Weights of a small transformer language model.
Training: a variant of Adam for these matrices, 8277 steps.
Each number is 200 + 30 x the weight over its row's rms, rounded and kept within 0 to 999. Layers, rows and columns count from 0. The size before them is the row's rms in percent of the matrix's.

# layer 6 MLP up, 384x192, rms 0.134, rows 68-82, columns 0-95
086,241,207,200,172,187,203,211,229,181,170,213,179,196,202,201,201,201,268,190,175,226,228,145,201,201,220,200,227,136,209,213,241,251,217,228,206,151,219,186,188,191,214,187,217,199,214,213,180,168,219,108,215,184,253,133,195,196,241,196,187,199,182,193,188,157,235,162,214,212,210,182,215,167,156,254,180,242,218,243,183,216,186,152,186,218,196,174,228,211,157,187,229,205,236,186,213
081,198,221,203,188,213,196,166,192,184,225,184,175,198,230,203,195,225,275,199,196,165,187,215,173,180,199,168,194,193,206,223,196,221,201,210,144,211,212,187,166,192,188,201,210,248,244,199,194,191,201,196,215,208,216,168,222,196,196,219,192,174,166,211,200,194,176,183,206,217,175,220,227,195,188,203,218,206,92,211,195,206,183,196,218,213,127,205,212,173,189,209,211,182,219,229,180
118,162,165,206,232,249,194,147,167,194,261,229,194,198,189,192,231,180,197,181,199,171,169,226,182,234,202,145,203,274,169,266,155,172,214,196,213,180,226,183,141,236,178,172,196,176,200,213,190,178,190,164,235,191,214,233,242,113,160,208,280,244,223,175,240,181,179,189,208,209,105,268,243,197,187,168,196,219,234,176,188,211,196,241,231,200,201,217,182,198,172,237,179,222,206,163,171
109,137,191,190,244,204,184,182,156,267,198,185,211,162,149,220,220,217,195,211,190,179,159,189,191,199,196,205,236,243,252,219,192,199,185,143,260,214,155,182,217,168,188,160,220,219,210,221,167,204,177,213,212,166,250,172,204,138,236,163,239,227,166,216,218,249,207,203,219,235,120,217,213,250,184,184,170,188,192,206,158,240,190,200,212,189,181,168,235,190,205,229,182,196,188,235,195
128,193,219,198,200,194,167,226,200,207,225,189,187,196,200,195,224,212,183,214,178,189,237,172,130,170,217,172,214,135,232,232,214,209,234,207,270,177,185,186,249,205,215,229,173,258,188,183,187,209,192,205,167,197,224,227,222,191,248,186,251,203,255,206,233,159,179,230,171,235,142,183,221,186,175,228,232,197,254,212,182,172,192,244,160,206,186,202,173,212,142,250,219,213,170,242,179
027,132,167,229,191,231,170,165,213,200,197,193,195,162,195,148,248,226,227,224,235,181,200,197,187,214,213,199,278,197,212,199,205,181,196,227,204,149,196,173,208,234,177,199,208,235,193,169,191,172,201,212,234,242,220,171,216,224,186,119,206,188,210,160,175,183,208,203,196,175,156,202,264,203,223,276,194,209,211,178,223,150,232,184,200,238,202,169,190,209,224,190,193,195,179,218,139
019,151,202,185,211,243,167,157,224,220,240,156,169,145,183,195,243,225,235,190,196,167,207,186,161,227,213,173,246,234,183,152,194,220,176,148,214,126,155,160,208,235,174,200,241,224,213,186,177,173,233,203,218,242,205,166,245,215,199,179,160,182,216,131,187,165,205,233,230,206,199,234,244,172,202,211,204,248,210,176,238,173,178,194,185,223,195,226,168,199,222,225,195,222,242,239,218
089,111,224,273,187,175,189,167,207,234,174,159,194,221,191,184,225,171,184,247,217,162,179,221,135,166,149,211,233,228,168,220,146,121,231,201,225,202,210,186,231,180,191,229,202,231,180,184,197,195,194,155,219,151,219,166,207,173,216,226,159,232,169,226,201,198,203,195,225,180,225,174,226,204,251,167,215,171,213,181,174,224,215,253,210,151,185,266,187,207,269,184,220,230,190,171,240
095,91,176,227,257,200,204,230,197,179,230,185,182,233,140,187,225,161,168,220,162,209,209,138,200,181,166,160,198,211,215,215,184,194,189,208,202,202,187,182,178,244,204,179,206,216,222,204,192,187,196,239,189,191,171,237,179,251,145,189,176,216,260,194,209,254,205,178,240,169,216,159,202,200,231,171,211,194,174,190,222,237,199,209,185,169,209,258,147,245,251,183,214,226,204,207,172
026,174,181,203,207,273,188,205,189,194,247,156,198,201,210,162,229,208,212,197,185,185,204,225,135,179,197,197,241,272,219,195,236,174,218,238,208,170,207,147,194,213,199,201,255,236,184,185,177,172,200,208,221,203,192,205,263,214,173,131,158,202,214,190,233,196,263,213,209,191,132,190,222,132,205,200,240,214,275,176,221,207,234,196,195,234,206,211,234,254,197,222,155,208,201,247,128
086,240,168,127,185,215,241,171,204,141,225,243,190,190,228,172,208,244,205,180,248,164,201,158,202,222,231,185,162,198,226,130,247,241,169,199,160,243,228,191,185,232,143,263,246,190,242,209,188,173,159,197,212,208,150,153,198,223,254,172,156,206,249,233,179,213,166,153,228,180,167,220,200,241,214,220,191,215,141,177,234,172,197,212,208,209,228,182,189,242,165,233,227,212,258,202,197
110,180,197,201,212,229,174,170,123,219,245,204,198,222,184,187,219,167,164,170,231,187,214,266,215,231,244,220,252,201,224,224,200,176,234,149,199,221,249,214,243,176,181,241,247,231,135,210,218,201,233,239,168,181,218,215,176,194,159,197,169,241,222,217,175,173,229,225,218,235,185,248,267,213,251,210,172,233,227,143,212,216,209,172,177,166,251,203,192,265,249,218,198,169,231,225,154
112,192,208,185,148,200,183,229,202,232,179,139,228,236,198,227,222,240,200,234,186,222,232,233,164,228,135,150,235,208,272,226,174,237,174,219,258,186,198,193,226,223,252,189,176,244,161,185,178,225,243,132,200,211,216,212,183,226,177,179,165,149,234,248,221,257,202,215,189,166,158,213,186,198,178,234,222,170,208,189,182,224,187,216,208,191,202,261,230,196,196,209,173,183,175,288,194
117,184,122,244,177,229,175,261,180,173,247,207,202,133,196,231,202,183,199,225,158,250,184,151,220,164,224,175,241,182,202,154,198,192,262,236,192,168,159,159,256,214,195,193,182,169,213,189,159,160,170,227,154,227,210,164,197,191,251,134,204,229,168,202,171,183,228,224,185,216,216,153,184,250,230,298,194,231,214,209,185,188,261,273,213,196,222,169,207,181,212,195,200,218,192,206,194
102,191,177,227,234,246,179,219,163,280,231,198,214,194,149,145,227,164,238,167,159,202,194,199,218,185,188,232,221,186,238,277,202,219,251,198,204,153,205,192,151,221,240,210,197,216,200,223,191,156,244,181,185,193,222,132,230,266,205,189,244,197,219,212,180,180,222,170,180,149,178,216,243,213,222,242,264,197,221,169,227,150,183,208,187,249,216,214,221,187,207,201,259,231,213,201,132